{
  "hidden_act": "swiglu",
  "positions": "rope",
  "init_std_up": 0.0687,
  "optimizer": "soap_variant"
}
Each number is 500 + 25 x the weight over its row's rms, rounded and kept within 0 to 999. Layers, rows and columns count from 0. Numbers have three digits each. The size before them is the row's rms in percent of the matrix's.

# gate: layer 12 MLP gate, 128x96, rms 0.391, rows 33-78, columns 0-95
# up: layer 12 MLP up, 128x96, rms 0.41, rows 33-78, columns 0-95
# down: layer 12 MLP down (transposed), 128x96, rms 0.396, rows 33-78, columns 0-95
gate33 093:486495482520532508531478516520510510479519466483502533504488463545450503461481494526517509526460477495436484479485494517462465490478499525490503503505492497531514531535464494495494471494488506521512485520483556522498536532463531524528518494521521539476485477490485448501515535446539529518
up33 094:479488537528530477536473491505543497488517523480479461527490511496517492511459513492497506466523499490537509553463493519497478492490459459459502506511460492525519531492510538453496477494515516496488519511501497506485566488538543478536484545512474512531468477531513531479496534451500515481
down33 100:531481447496522478542500487532484512493501549509547472498521491531476493515514470475504503476551478486501516490521519533507549499486506509530481522495507485505479515518501510538459481495509500477528530490488484456538527464524486495506513536480555466526536502526499506530510477467518493426
gate34 110:492528453490517477478490479539492527519524517523524484516453543502503518476496503454500522453483503482463487510486500465553478474511482528527461481468535538502465483478517478480493557512495463514489477466507529527494468477494517481553524471507511491476550489523489485523502515486506463510
up34 117:536470498505538464558533522462502460511508464499468492535550525507488479496526531472518462547535482510506523524504527524476503488505497486523540518485469485549505537485497485529533480480475514499550507509539499471521520515489476509468483502555497505534476515485519505481500499491535511472
down34 096:463484487500508501469503472513497500511509486479610517518485509512505505491445484500509479523531496534485502480496519467512476506524503502502512534519430486502509471532527491505529442499495499530493511499503503492487507506487504495506472532511502605492515495521469531512495488501523506506
gate35 095:523490488502515534495488554517485529488544534484499501512497475507537517476493477542498497532515477508467513431494522547494542531474451477466522528496456455500509472490520514471519491488476502507498498493500519478509491456500532509449521505473502465525489517462468521456534478521514503508
up35 084:414522485482501536505508499495466508538505542471513472511504485480521500501510483476521509534512463498549509518497504477458516476471487487481489439480476506505500509550464519493505516529527488492497481527475527484507510479522476504541521497491475493490521471506501490494548490414501497537
down35 091:465462526501490532513469494542477475507494476465453543471496500543526487498485513516475476495480475500506471506531490539491490515504533465458549515514504499525498468464514499505515477521478457485537502504489473497538464507490481520559487457523514509468541521470456473513478493498478501537
gate36 096:452526503463541464512545484503479534508509486485439479497456479465496529503530482498521527510487471492468519518501491503458542502495477493549487453531500499487504558455506510487485524515498529474510510495483507523486470514509483495488500498564484531533459493495552478495500522492509484516
up36 095:524505512465535499550463460529447508478505482558465517482469493515455538521498504519543460515489503509505457468553523498481489525535505532526486487508456524476475499517458505494505511500490538531541509494495497508520515463484517516487530507507455507506521489474557505509503501508506515508
down36 093:494497467547468516488513483521506478515507503506346511515502491515537493487514485500510499539481496518504499501466496525505482509496511504493513501452506539513492499493504516495473497530481479484472514519532489489540471515524503490535475503483524500464468499508480493478470509531527485513
gate37 097:492480544507516495496477456486504483550529553531470487503473475512530507468497493494526470512516450549446487473458511540471489466496478495493517461506518463521474539481535498508488477509526481480503451528474498526509534496474488488517508520527501489514502552475486501515530500480530532488
up37 101:494557483477489519494483482511534489524532502467523435474522498534498493501518491517501482535477500516509505503483526474512486515469506502478466523513509528515528459511520534547483490527501511480459520481482444473515450509511527540450511496503466520534496512515532456508503488560536493494
down37 098:512509481511500510505490539532518515495491468481525505480544505513504521458502526486516501496527507504502483502482498500510533497494513563519500475449503527477471444561476552450514521513448500508476525500507499472534493483499547501518496506494467559479528440489534514525490506508474517524
gate38 098:479540524516574463520496464459473472463489542509457490536483517482459474496483475521471515520485467490504479483454521502499491494439510537486521490487496482496513535487486459472499477512526512505543495496524493497469465453498496504538539522524503524513494510472521478477498535511498482510
up38 096:527504495512514513510532498511511479489500471503520493481526500492487474491490477547455473545448503503525558504511529509510501494497507564446515440488505542443492507484497478477497512527487474530480571513499466490513498533476491505473504483497554519507490503546507503512493514488476475470
down38 090:547516499495494548461492499522483514531503535499486488506521495529490496519506519494527467511514499512493479491484498531475523531512490544474500516483494496541462475508493454517491464502519520500542446460508524525485510542500469510459522481490520518492508487448577504561488502508469502545
gate39 089:493490486498460453545543482494502514555554518493533501455472531511468517544536520505497497471495499498482491499491512535511523509499487511506530502518531498475535496479495529504476506500486521487509457493529528474563541512497532510481530496516511517572489463501505492510533546523518481514
up39 097:502496518500475499481477441485554558513502475521522512487502477506486526474501540503481526511520508489479491517512520518480481505462479475526505523530487486487546471549521480479471519493475518507529555497485508554513478529493533507526472522454478456485483470484537523539486497479524533481
down39 094:472513525473470519498480503444498419487527510515537530463484486506472474482457517472478449538416532490492494515519514519509534525472499480490470508498511485518481520480504485496498460507514482482534456497479503492527507483540465509491521471505476500491538512511520510508516517485478503475
gate40 104:521543493481487483495495538537487535468526497478476494505463486559519468463454520556476514459520474517508519484488454521490487472507516455504497502467528492459543489479470544456478502509484535467524513504527535518508503492499487469522477491512503502508520501500514512446484491527488469522
up40 101:505499457509551507479501474496530443530490520571548465506515504500460486532501491466518517508438524495498493511475511521487483512516473538525530524497518477491540527480481482452498474504508497530488486518495517511501503532546494502485510477491478503509438530513523469499468504515501528542
down40 098:481496535473497510498484503492465495511500449479512473477506467487441459512469488504468509473467523479478429514533514536498511538531526462495506487505506494490545496514525496509511469496502512517466502560486471495560495521492512509494504498539498466496538475514522503501477465503519448462
gate41 096:465495490501523491480483528491538526475487538522459484472476484499475498501511533468514513492474514475500514517521505538516502497501476496536487529509461495457511473491558517515537490451527515494485495481456550499500499487486559491534469489473519529539521503465540521515464453522521463505
up41 098:496501523440528539490500537512502519463491514482504472491479486494488487510497509460533543458477476494474492491533521558499483510528493505475507547534478478517522510515459487548484492485507496485473512464472525489485490521559487495496494516467539537492512522519501516525489502504507470581
down41 096:474491507561460525523494486504502437538511479492477535459508489509488498506449493509489491463506470510492524492461548476534532492503515487503454471488484478499525503516475513484496504496532517454454533539482485489479501533512480538554507477493487492534542520509487491508477521451501522503
gate42 093:501523487484509515486517490542522530496508517508473512492504489520499512523487518544523524544453541482485508477476461465517529503480518550475517547488519548498430454495514525502497474488499465495520458547511518495454522483494526525495489505505495542530519513470522484531521492500506515448
up42 096:478469501498489475477439495498516521512521502546474516515508481505540462506506508480522498494490529494494513565494498475472475505485514496540568501452452447525516541487481496496469502464533479529501505491513530497509460484509504518475507493510485536497478517488510519492494544514526473434
down42 091:508499467515512517476494495472530498490493514498547525511500510488491487494529492461479524491461495512530510471485438462531434510510531499504528530471507530492477520475491511529459506470520470512470502500508576491497488509500512497452497472489447541517487496466483531544525490454486499487
gate43 099:518441492490478472515493454463456481501490513494505444545466477520489504493534507549497529486477511513531532522479532535495490490522486469500467463528504496463502477523546448495459527496496510455499488514476504497496506499488546534486485486480501506504497474484506511486444532493544495478
up43 095:534468500483482487506511494490494501511503496503504507461539496480558478519480520509479506500478507524489515511493548477498549505525474494512483492539510502494488516498478489484503497519508562400493490501571483553518515489472492495499544525531474500501512497478542496533509514462537491472
down43 098:461533494515523504462488533494504461493511450500522499492490464504474487486500463533484501526512519477518523496455451560495486518547506487499470492506462487501469538482515504519561520533497526519540494459550500518486480495511511487526505507488532498506502498488526424515490471486511475482
gate44 096:505503507491490471486528484472515535519489518505485475432450479520495489516466517484478503526504472520492493531495521529461471505496462447530513480535508494497503501499460485510491480492474505476531469475498487522522508492473567476488500477504485480504505499468488475473511536505475507599
up44 103:465507535530514531509537514496478479484465479486473530513531548538487476501500520455534469469479512547472502464535496519482515484493511501543502502504525476486486452504503468476472441476478502479511495510516495479514511505550500573521519498488492483514460489500486495475507491500541523457
down44 096:533521521456480445496451487494502514433483530505509507523510509521474528475511485498529476490464470533494499475501533522500524519501475501484487460473470484557522520513502524495469524543529490483477497494508517463538461488472498498528494487450530493477503530466477505529467469492478471519
gate45 097:479537479527489472459530499478466507492539491503472501546490514492498475450463462514502512511502466460495515512503518516495507481495444449488506531510477443472493493529528494491505509461514492540519507460540484489458484504512495509539522515498449471478467481465492490535543508485490519521
up45 095:479481491498468507477545514486500509480483501490524511483492489498431507486489517482495460534512562499517513500496423472505535491529513515514514475528504497513510549430497475545527498541501468514503515511487467475500502452514503502510499490497515472469472520489503458473509477472489489447
down45 098:501495515523442497511495494537521563499487475524491553504513464514539538515487502453527477534524492554513484477466482506496514493478495508481506524496512508513560481510497481507523491506441467482492515525469486469493529500468520490499500523521492501546492484526533482519535522444536488501
gate46 099:511458504529453459429515496507478527504492524492508476504550500512481525483510466507510491491484469503447523505492476496528504477483482487549489469508513490494505514471502475543466548507504516490491475500510479490528543478530522536492518535484471503450466562508497526504516469494473467518
up46 101:483460489471551488528503483485512477485524513501486520484473546503463531542497506543519464540511499542502523553548522507511489492478502462500500499529504498495525513495507465486543497510536506536541478504474459531512466475466486464494512521510474519467455482483456518535501507523522482492
down46 103:496473541446484523461530467473476500459482512471480510515473490526517498460468509528524538529518462482474438505508499523514480484514494504484510514512464469506499513469454491521497463503467521502489485515520506480485514510544535528535538509465487485507477538492458489536519541482479509524
gate47 114:472471507521533481489459504456486494556550509492495509500504519489468469464515507477486519507540520528511536534470468480541491469518487515524470511547468495514472521498479505495526497492487477535512500526462473498466486514522524506514527507498504513468464516509567544482520494502561516495
up47 111:511509495458466515511498488486473494479503483548490494471534458507532523522476470463475453484477513479491513495495478561473484483485492492468536492456495518505543495487489485518485479501531532522485487540450523489531550464466507473518478489485541500498526511523454469525551494501483513498
down47 106:492522505508541439502512515566510495496445479484484510497485509480527533497527505490495523490463467495462515481551530514521501527509496440495531514520506524495557536459500480529491528516465465534473504491502482500540504473494511490534478504498512500518457469510490510507512482479457458509
gate48 097:515496507481536539511526484502479490533484531516492505469513491497488491451474495484523485500508497458446474519513544531514445505462507528479501528501507517517473452487510493518512476543522495484464465485462514443496504511453474486464502502497454496499482468505507472481488444456511475527
up48 102:488546447467500496514509506483558522474516493513501534510497500551530511481464490513503524521508506463491461458561448462475544514523511566509491484477481502553483488511515486481499509483547521517488530524492516476491532486512491540492492469501492477476518506495494526528484491503473489514
down48 100:520509508473478519486465516464519533508493508511471540492471541462507555487513490468484499500468517521499496456501537521506536497478551532501515479462461517473496475509500498544493493495508493497468483518506490471541500556501537560477501487478486486496499535529538504516442524497529530502
gate49 095:513523471494468519463479488501516510508564509508455492484453492519482483535528464472498492487477479491517512491498465495465521456529462543513479538482479471486512470540493515467500533512470497476487479504484488525473526485515481571488521466518526537517520466505498536467487493540490491519
up49 090:512506521507470503491476517497488491463525441522476475532474438478513463509456524469524509484492498477484504519523523498500491477522552500458492491559480498481539524548468516521526541489454496458504469490474480492501504534497495529462502487514488531498510516506494498486530513548503457491
down49 089:466506507508538528485527503491491483512477475504389518511483531512474519469530492541485515496493481504483551511518503507534498520462530492472504518482514495477474530504537498516486444480506524508517525500502513509489524520506547448537502512497502485452469503493514486517497544482519533496
gate50 098:518491432409493507527504511519514507518541510505488449470480475459505514528541479488526471550486487549473471526487483500517517495484495450506509501509495489512460502487500525532482491451524531553513523504478502483510447485489516493506475506498524477499525495493492515521513477491495501481
up50 094:474515500455475496512479476516481550536492499454524503442445487484523512512499534553496536507501504506520537520553512552468515504543469473523499490503513488520450515534471513489508472557486492481523503477502498500495491492515480509473522521525464459514506510524520458476491513508497482501
down50 099:488522521480471544516493460515477537518511490482508490506459499471517496481459543476514478508478509460530501458538546486522521507517497497517523557508480520493504464560516503520496521485489510486513527501519543494488531520523486483493466530450492445494517504497448478503466513517494551498
gate51 099:486453466515519470477541500465497500515501460508504494516511546478459483491505561454494455505502480495452534455515526503483489499492456481472531508513509518481469490551509504465513470490505490529523515470533514477508488537496521504492513520487512506521512526492493479502458564516508471457
up51 093:494508484505544464549492493518521459576499509538533572482498531467503460500468521468502498472484469519511532481493506494510528521461495522519493483500503487499490530503483512529482522532474502508459544546535494484516514474503476516496482481524477489482508528550515480504492484504513463473
down51 101:516458520525487496540515504522507545539476514516467477500521516477535498488468453525521485507492492504529516503518491499519503511509522481532479514533493478494554488535466544488485500448504497463495545523537516556555558496496534520526491493501515527523457516528513495508521497514526526508
gate52 103:531533513503485487516516511450486505553484507513520522503509516506466478540520471441556511497482477485520526502489536514495546491508513489477511534480559517482516499521507469497496540495491482496441527483542496538499514511515488524485474447484495544511499501522503487479546509467479461528
up52 101:536499510526505511540507506485541489516509493496503567575491470511525483544493533520494551449531507501493480500467534448531512488441530466509499474514499492495506496501516532477514514498497490503490506530498492535495506520460513482520535508473484469467519490485541516476485526473498471533
down52 105:474500516577539497525518489482476547510459458493493518521542501514543553495512490475524493554497489513484478515497477469514528488516443533490468469540437551491510513518533483527491469468477511501515480480512520519505518498485482494503510485498476489492518487498529513501485477508517513469
gate53 093:453543482480490508474512478531527464525503476540489490509447505493522499486491474483482481583498480478506504528504532531504496491546444518515524501535528486491490500473471473538487501505498523504543485513465511499517458505557508512538523466530491499514502491493520486510513507518505442499
up53 093:542496492463512525478446459484467502525470517475477461502436514482504494521491540468494512500467451517520499517498492523524496464511500504506522514455472477511473503517518503513500485541543506502484500483470506518505512500537543495467505479447501467508511541480462544528530538520482510497
down53 096:531510476558499476534516506484509480488526475496538527505520486488515483529497480545466486488448468493463504551544474533551525456504509488503493528462548506503491463516491520464496509485501542497516530529508500552501491498526505477501557495539474513524509482473500497501498484484499495462
gate54 102:512460513478539468513523525564520488473483539555524500512461497470516535518480482503498528483473504474468531511487458563510504509519484522475464531510503503522538454496486497470524466511509501505491518505518476489450467499530503525523499482492493489505456504500483533455477476474506533498
up54 104:507513524548515485470514531452481518521457538471504515525493482503493494505496518550538519510517451496517496503520508515470478478480514516500424425489513465501498517550485521520530517473500517532484525497472496510506523526505487481550507497528502511514546479494516468502489478505465530477
down54 110:529535472512513524518495533478461502495534477499604506480506504516531519483481534496499501490531516480472503496463518474511491502469540500514520485474478497473520475477490522490485536524481486524531519506511464553501515510494528521482455498502485492546488545532491468529487529490521547502
gate55 105:485523497506530494459515500448501439477520507491496511516473532559512485520481530501537501499466502464487491540495510460484497516520531493485530454513460479480488513489497484529454474485456532524480503495504537483527517474484511489508489450516531485457509492503554514488508525541476473518
up55 098:509489512493493493554484502500511512470501467481500543463529492491500505525500524486435489503494525525479490518499539485495512498502520526521538499494520540463516493527476473526541539467500493519493547528476474485445454479516512502482515531500454493451484544467515551523512510458504514490
down55 087:545460493442516494521524481510525540521479521518568522463432533521496510536502490538475514481494514477502512496477486514516453467509514511518482511496473492482492503484478472468504499537472489514506499505489456506473475475516520513487494481500498444496503559484523517538510492546524518505
gate56 103:471507511548490501505475518538521535555523495529467508533485544503531525462530464501476458480508524472502530471495490488453509509472467487507524472518487468434499512510523492500503519483488470491511446528530507538471509466489485530493491527501481510507470524532485512502453514468476487493
up56 104:512511492543490479507508520521480483484501445497550478552488534523467457521482475516501532490490510484493509479512526481476534488483531495499510541473487506510490516494494480500481531514435547537546528464528494531486506514469491487477500501487481492493518517548508546521466501450451522517
down56 105:502494516534512476498483486498483443481508491529541473536474527501521559499500479499505510502512510470541497498499511509493510489523476472508492513511463476447502533470491515499531533474514535444542491546489501471463510498551453520544491531510473497496458518498475513512474506446495474487
gate57 099:510517507491520494518503461508456491550474517454513451515516513509456522501477491468453519514498495514518478507514499532478473483467521502513475490529529519476528535550505524465541462505523533471495466500481518469497494497471492469520514481476497461538530481516469496522506431465509514504
up57 099:461510510510523456489484493490486476504538480481510457492538517498510489496515493535472516477532498540460466485510485509513463519540493512510494512504546519499505494478470502489485522481523449543459518537466451554482525517478494560515491483505530482449480460482459476498476511513498510503
down57 098:537475515474504496502510561491495502499510453487486482518541502494495510522487517532494478515483507532530484480534464526539521523517513488477521486510473491474507529504545515488494523528488482460527521500548473456478532471464533462488471471517526518438511481491551485468525499470472517525
gate58 094:484470486485501506480471498496503525468481526480466511499442496504510505535500516473493472487512490486463426533452485500464480464505491510523483498577485502521535543500522528504525522480518504548475463467491471480521512526492478526492544471487514491488509495477496536495485500508458485540
up58 095:477488479471497490488496480487479464510467497459552494471557489477489494442520478497511510530520488518479492475507476502487486543519454462537488490471483524474539488469480494498530530485494476538503502527473491557515498457507458504519453524477489490486516488511497514541494474449526521500
down58 093:533476508474478466502481496488508497501505480537502458541453477479489511513458472516527533468478478514476513520423507478509491479487453491467505465513477459531537492478484491490488509495450530460481464506497517481510518523500509519478468529525537509507490512473537494462495525499469540519
gate59 104:527518499472459515523486482541507522522501554468520475484508521530451526509463472514507511483515494474474511471458501499509512478549477514505464470494530523509459487493508461530467496478499520469469520507488464525509474488495468501474500497500510543522504447497507501460537454531555490496
up59 109:462538537489469525469472486479498510489470464492510532533478513511515512453539552472480515447492510497518445521478495511505456520498488521488532512543504548487507529483528518530502470518526522508517516508512483475497515467551524494496473538531499482476498503471520519506468547506470493508
down59 108:513524471479452487476500501470495522524488485496484505543535517469470523525535509492475524525506454473499499511483522531525472493497554501484503491472539487490484491519504482460489555439489462462483474526512528528462525499493482537468457473525519528476481495488502493520473527480476527531
gate60 105:473470531495528490505471487499451486519499510499479443509446489509548524489480508513482483473493497515515495500434516488502530490486507527506528486496498499449464468435489476515504517466448468493512494513514538548501539534491457499463484516488459540514494518531483483511495507496483506508
up60 096:502485525466446505515485498570476500490505514504510443498519511518506496483509535510512553549471488485489515502447480501478522486478527538515464532446480473457461506519512522530478482495501482493478519522520501507505539474520510483484533504531454493515477520490507505525504552506517479535
down60 097:512522511522524467554464496500533518480562497515472502523463533518514525502489490539515506491546497494495511545480521516484468515485507470495463510482514484516482409533501485511490483486527489501518487487543490491505463486501453470522546499515489509471507525476523478507510466512523451500
gate61 110:505513535530489518539477570517464535531494475487549510499501500459520470513499517484515523530518510485519538555524494506507473493467510469515487498482513507505495493483466478482452497511486515506523498492508570483513477554485532494541449518458543485467513486531497497506487504480516490510
up61 104:486518541505471484438508484514500466487523504536472531494510476486523468448470501506552513509527481521519520488543447543450499497507444464463495477453503469492499523473493521495488496495489510497507508514495513517500520511488495505532486537519493561517497520468530492479459528477473512506
down61 101:521500484486534474526503505529452514471510517470532538466494530448505497475509519523512487503533497487529543495523515488498482481497533503532517543522503569471490508514478466481512470525495484464470498504483511507532490513576504481535471466524524495468480508494539510499512502535518488546
gate62 096:497485483499513477515472482524520554509515541476434430492496470489513547516506491513489519475494459450472507519532479532467499514512496462515495487479529530496511475537478465532491527510523496488488446497483520492531488503518515482494490514521488532511507496474545540472518478482484475542
up62 096:486492498464543526500469512487474546497486516501434450502515462535450537500487495438515493475533522502490515508505502479460485488515483503513500528555486492506433498491506516520456492522484479448497537501523521480503496487512496513518460490554485499505514470473504474528496508518498511503
down62 086:531507507490477503478531456472518514481481531526381482504494496500471501556507490508500503492526477475480549480518521496488482513470487460489438507504539513497480513468470499506527503486497512480499527489538484508510520511515491502484483534490481530500472506535531482510535511516527520528
gate63 089:509478441491512540471493519435491528464490494498501491474520541524514489459486500466498483560483489516502508510524496486497491480534500442522489478518520497515499517499464494476499508483504499479541513465549524485521512481498551494495553478484485553485526510463467514490522543483519478510
up63 087:523471523478488468511531442509517549538430512491482488492422467455518492520510468509496496483496501505486468506507511549478452512474506489481486483446509506461517501518531495500485512485482508512470541480460520491513514476488467500515496510502516484500475493481463478492479456515523521495
down63 092:519513508497558480491480500459537470464506508499468476510494511456439494513557494491507512507491465535527486503485466541505482513501518512524506498519494461486485514533473473481508500508467486462483508508559507500523530486465498512497518460520448446534486479494513519495517450529501529478
gate64 101:468509468493492474548457506519515525521523523520516500511463536493512525502536457549477507525518534473534519489512472502506477481498537487525529459481489461479514454504507508501527515538475519525506494481509507499482515504546490469496494471515498513538547452506466530522481457527453475516
up64 099:422534484512509500477471523555524523521513470523514509524456483484488484474495495497495476490500518522494475501523471482476477487544467498549511526528515509526517491477532479486532488553489494490516471504514525497497538470468482457476486534542460483492484542480487458491489468511516527509
down64 102:511505485507495492509518486535505477518476461518549533525513510477522503491516521520494458495553517444519504494476521483484562501484533520516537479487516447501509469460506557526482485492553529506522479494532504533503544487494499476511506499523487485508489523566488482508502487503468518457
gate65 103:512514493542474461479482494490497539511503499495473505500490450508505516511518457510474534498474475506443496517516461502487515542516458479502494453505465478492511493473476492465497500494511501508487514442475532545549538509542530513516501514530529535514529478544510462463480539497503471490
up65 103:503466506493541469531490498489480463446450476489491511530501517517508488549461488493498466472490497480491490508549502510490553500496525518478459492495475494514503512488444494436537509493518480509449466479506523485540534542496498532490518479520485472514515484481534532518474486527481510522
down65 104:496500466523500495493512452528467467508471512530488500547569480513470507450530496500536518497473460474494491465475536500498500516516524517463504516506527485516485475528513503561525508494507526470468464515516481487473511464487514475503522524440488503491492459472489483522481475448497513493
gate66 101:481456490487489497501467514482467519497496500502480500553514550516503538496445519484506477478521481534457518496487477471482487514509544508507513524504486476505481479487477530565515533487526473448437527508484534539456498500494496528515512537462531538491481481486485487487499502523531476501
up66 097:557469532548484475513519505508507510536484512541498517514503485531495535492495508520519516518488524492580524508458501491501492455494519492486492475506528486502502509471514528527495494508521459465460505534503486501502533523504535483490494535482503477482501456484473473509536456532434500462
down66 097:505489488512501449491494527492495443432463523539484517565528481497541511514470525480507516477491472511483518483524495494494492522488474451478534501497482531530488481505507495506509550488520523484498528518483481509533501515526450555501520474467486495511518521465485469486516540475542495496
gate67 104:483576499493501507469502503490487496497513526530525556482508494524477501508432489473510488514520461462497511501483519506448491505536491471504468553467500442470490467515482507454474518504516529513484484482475501517478490501491489459542476511498518487477496532513551523485494540504476510527
up67 105:532489482484460501474468498518521528532550523481493475510467518489526528538523488483559543493511521509486510494486502555508478509481497469498536480534480522480464502538516504570483488480515503494532499498519499533544474500509508495466531500497534487574510518497472519470505502495476478483
down67 108:423496475512544508504463520533533542508469514495477476519485473464506512483537513480501494487519499534504516458545495481515487491533490498488458494458485520474477513510512540493509492475525464536542474537515535506532527496512570514502513481509523483525523485489481530491500494483484507461
gate68 100:523495467485485488525528505489485479537452531533486481466513523522497516530519516530456513518485462447509518518491488510517481521442529523445521528516500479482499523500519499471478499490500579512492494529498472478489480527489529527492465505484488472516468458522526524502542534525511489489
up68 093:483517497490479448516469525429493484504491497495465537514485502499447523497458508484470544468497534476484508478511511496477520518514481493484527481510481487553495526432541490483518510485487533497484512538474476497513532513505464527542496486527491506545501549493467514480493530525513521507
down68 091:532526458480474534500518460543525519498432475525550498498546496533494512484485532498483501532529524526520491496512522505520482484503493545468544514501482463504476477510488492505499565483527472498487534470501476510514538476525521466451526495479498467515516506502514498489522486488533535517
gate69 100:461510514487525519498485470472454508533495509490487496480474535548512515490491486474498501533465460472475520502519530494507515498525510515508483547508544535492522503482511512553516517502539530502526494493494492530561510510445498492481494481523551487532464524514491503511464487499433488547
up69 099:484546473563493517526529519489531532503505496512503456479559513514496487519536504522552465492510435544526504481495465507481530466509518498506516498494470481532511505525495477509510521524482485462514493450497500486532492467549535517495505510467471495500509504530472518486523515534526508535
down69 101:478474515491479521532541441501475492509514507500495472508433490503504485506510469479499561471476538569491445475504513508501473512538502494462472494495548486519492470495499485462476498464527457512469493516508533494508504481534527513498473458488503471496503478475520513522473515486523526488
gate70 107:468473496499486508481503465498442517485491489519521489527497513485453510502523497486499520469523512512527490489477554493503526505502503512505510478538480531503483501488523457515468452532493521449481517508506465477480528474511506430510471508533475525499539484449482551530534548495525475505
up70 101:501525465488521447513492507483503512503497530476502500551456522515473526498498456514482522417477463545464503516481521487506491545476490512510520494476520473543502527512489506480528523480539539469496521515517513536500507518530492521473471495503535519495531496539515519527468459495480491470
down70 103:465520510497533532527530493492516521501500487534548524458517512522492466461529516510496514543511472494508473518510459471491502478515509516490505531471484505536536526511526520547493540497484484557478515472439490458536543550483495514515482490481487502489516486462514531504469529485505483478
gate71 089:499519515508472499499449534510457523489510492517466492528507560515505513507482503485515518501501484523532462508485502520468483520499515518537474521479486519487513523496518500516477503534459527464552484472474507494422467463515489527550526480476496522499454477523486504467500553498457503514
up71 100:544528512522518451564504476477519509478487490511452439479492520482502489503509526538535492516443474492497504479489465513458555489495482517473487483480511483491489480459531474493518516483510515503525501524461493538537485524455486526488449500519460512489514482527460514495502506499499507490
down71 099:490522523478481527457526457491465504530511530458427488503537513536474519460528508515519464524514482509493534505485470474526483502488477488544503501521543496506506531544501535483492534478474473523496467486547483486498501507475538490520502490481540526505506529491516483470475513533490455493
gate72 101:499491502500512499485513435462498535505502504496457512536491481507520521499509535484507528516530459481499446530497436521485544424558480501510490505507490483493479491531490487498477465548507509498500477480502479471494498441509542496534487451533517522510505513490496484511510524496491510528
up72 096:482498477520495478522548490484490501510525532512492526467501485476496475461471484470459504508484465513476506453494513493501490539505482473500486518547521475505540548483502533510519496542514513461532481531448495484514481514514546494487509492511482575498487487487520463459454539516484490473
down72 101:470472503488541479512517491485495456520502551530467526459505429491481505516507522466489479489484433474518460564495499485488471515481515493509467492512460484474488516503477503517475494498499471475527535504489480509483506531516479532507484502483499415465503500521478526514489488494516496511
gate73 104:474512492488460473487475533481513536486498449495477486505487502501514508484526496493486467472496465492454494487494490476481510446529558501500542503493529470511533503515476460528505467521475459495474478482465484490511501523518491514470443453500542459528489513531507520488465517466478476540
up73 099:536475518531534459474487512486508513472502481474515495502511478486515497465505504522533479468487560525524523477499519489535524540495496450560498456510477528522533512464511462517481478488456550498482497516485502478499554498494486489501494558501488502513481489505479495498539469514530525543
down73 105:495476498485471491525467521528505533527543516492588478551485486509520511500557513502552491485505456489486496507460494505486545505517519513501467463516493509535471485528516526487502471508466457494511504500502509484543531478503484528512523507466555501504498510503488516500450533507506489532
gate74 094:509511534518497443482515495513506478478515514528435511498502512468480425499486507487503503498529477525512523513504519512480507514505538446501486503518489526519499525479510502467473520502503472500453479478480521486509483483548482525541529483497496504493516475503536514452464501473448427506
up74 101:535490525500508520479544493511475503526529505482465490499490496491484517472510534515523529521520522443474507534489485505477553542494487502496511540481473541486497472537474500502512520523462502498453500504516473474545509484538547520526509516507516496521496530487521517485482572495537444522
down74 096:449498459506488496517482508516519487463456484541445495526501535510515504525499488489467500542479500508508510509515514509527483542485549497516462488518516496503502487477507490510515479507547501485519546470543535505485489493486446501465478459522518516513505482536502516505553445534468533530
gate75 100:492459518485520506485520433522464511489438517503483487515493466533462492479492484502492454502494481520489491524535500505517523523487521463507502469529480490487556497502474543523484472478461468505473517447516512534466480505459544521492501468497547513493505481498453482476506482473506479490
up75 106:499473536484513490500479504471512521484526493509463508538489443525503502462536492489475468539560456500499508472473486527480478519489539508526507506510508519480504502516498513535470467498528493451502464466442507519493489548549518481467525473442501493485528489507514505534490486521487499474
down75 104:540500511541489497488483529521485548529461474485496510491537502490500491497507504511547497445560472464510481536477491460507496530492480501512497492524460502513492451464490485490494523507512481499542470526493544523523495467503492510527459535514490417467500495529494511512490502493512535523
gate76 101:496477499525530517481516522511500519458481540481516484550487501518519522459496457473500443490505496440475479514460506521508503524486514525490559467484508478493508485538513524480514517505461507478470508506492469480513529558470509480494459491511528510540517494470476457514449479511501514473
up76 101:512466476460483527500459509491507462505487534537468473488511537536510500455460486494499510477478509541521485518475470503523477450534447504479504488501443490522506499490541481535550495501446492510502495481477504507508516506516483497537468479502562499490516499477462488466505468483491484475
down76 099:545519480474478553475500491462495550501526528504516480541509447483513488459441527502505514483464496524512495483495523501456506489459453490461507486520476509520489562513509542522487497529486501481479501529515490535527529500513523484519506515477493485504472472519517479460508472523514456492
gate77 102:524467463518485504492477523493517518501481465524492479521475500515443491476501522485535547532469515504525541551532464529543473485540484487491492515475502490492497484492525530492522499443551520487458468487501500501503457508487506496484459471527512536533462480538475495466483518505502500475
up77 099:502473491475529517487445507489522496462494491507487544516486515506474473524488519465516452489468504506495522475520496514482512479530474466474507507482503476456525511513499508521520524508490441463487501462514515466480532516555470460535506439485470529516506498525515524498497459523532459464
down77 097:480525513518522510464454468521519487492453453478513519451535480479512469460448523507480506472488473466482482520488521514469478493493499477441506457486488531482525494466502497516502521478484484497534503481511506425519464528503506506484498497481490476509482480556521511505500498468510508456
gate78 098:472503564505498528527507505505499468479504495495484504514472428560441441503517490495498490464522469492510482538514510537479474535508483509500497493494496514526488512487512505506478450521514503501467499503487507523443535478469532516543475548512500488487487491475528480536484471505497466491
up78 099:507489499482509497525501503520460500471472528533555535525515487491511504528473478458486469485514501496521494492536465461488498532477480476493466506501544494488528470461467495499462454514522517481529491514500531519479527497480466478478505513434520530461538487464464532542525505497526528509
down78 102:487525512513482489468514485513498518506509482484604481512512498566480498492524479529536493497515491485483493538496510523507466488504520480476557519477492502550500480465499505545502525474523485488510508478516511522495535468492540478542477532533504514496463495540509461502488490491497464467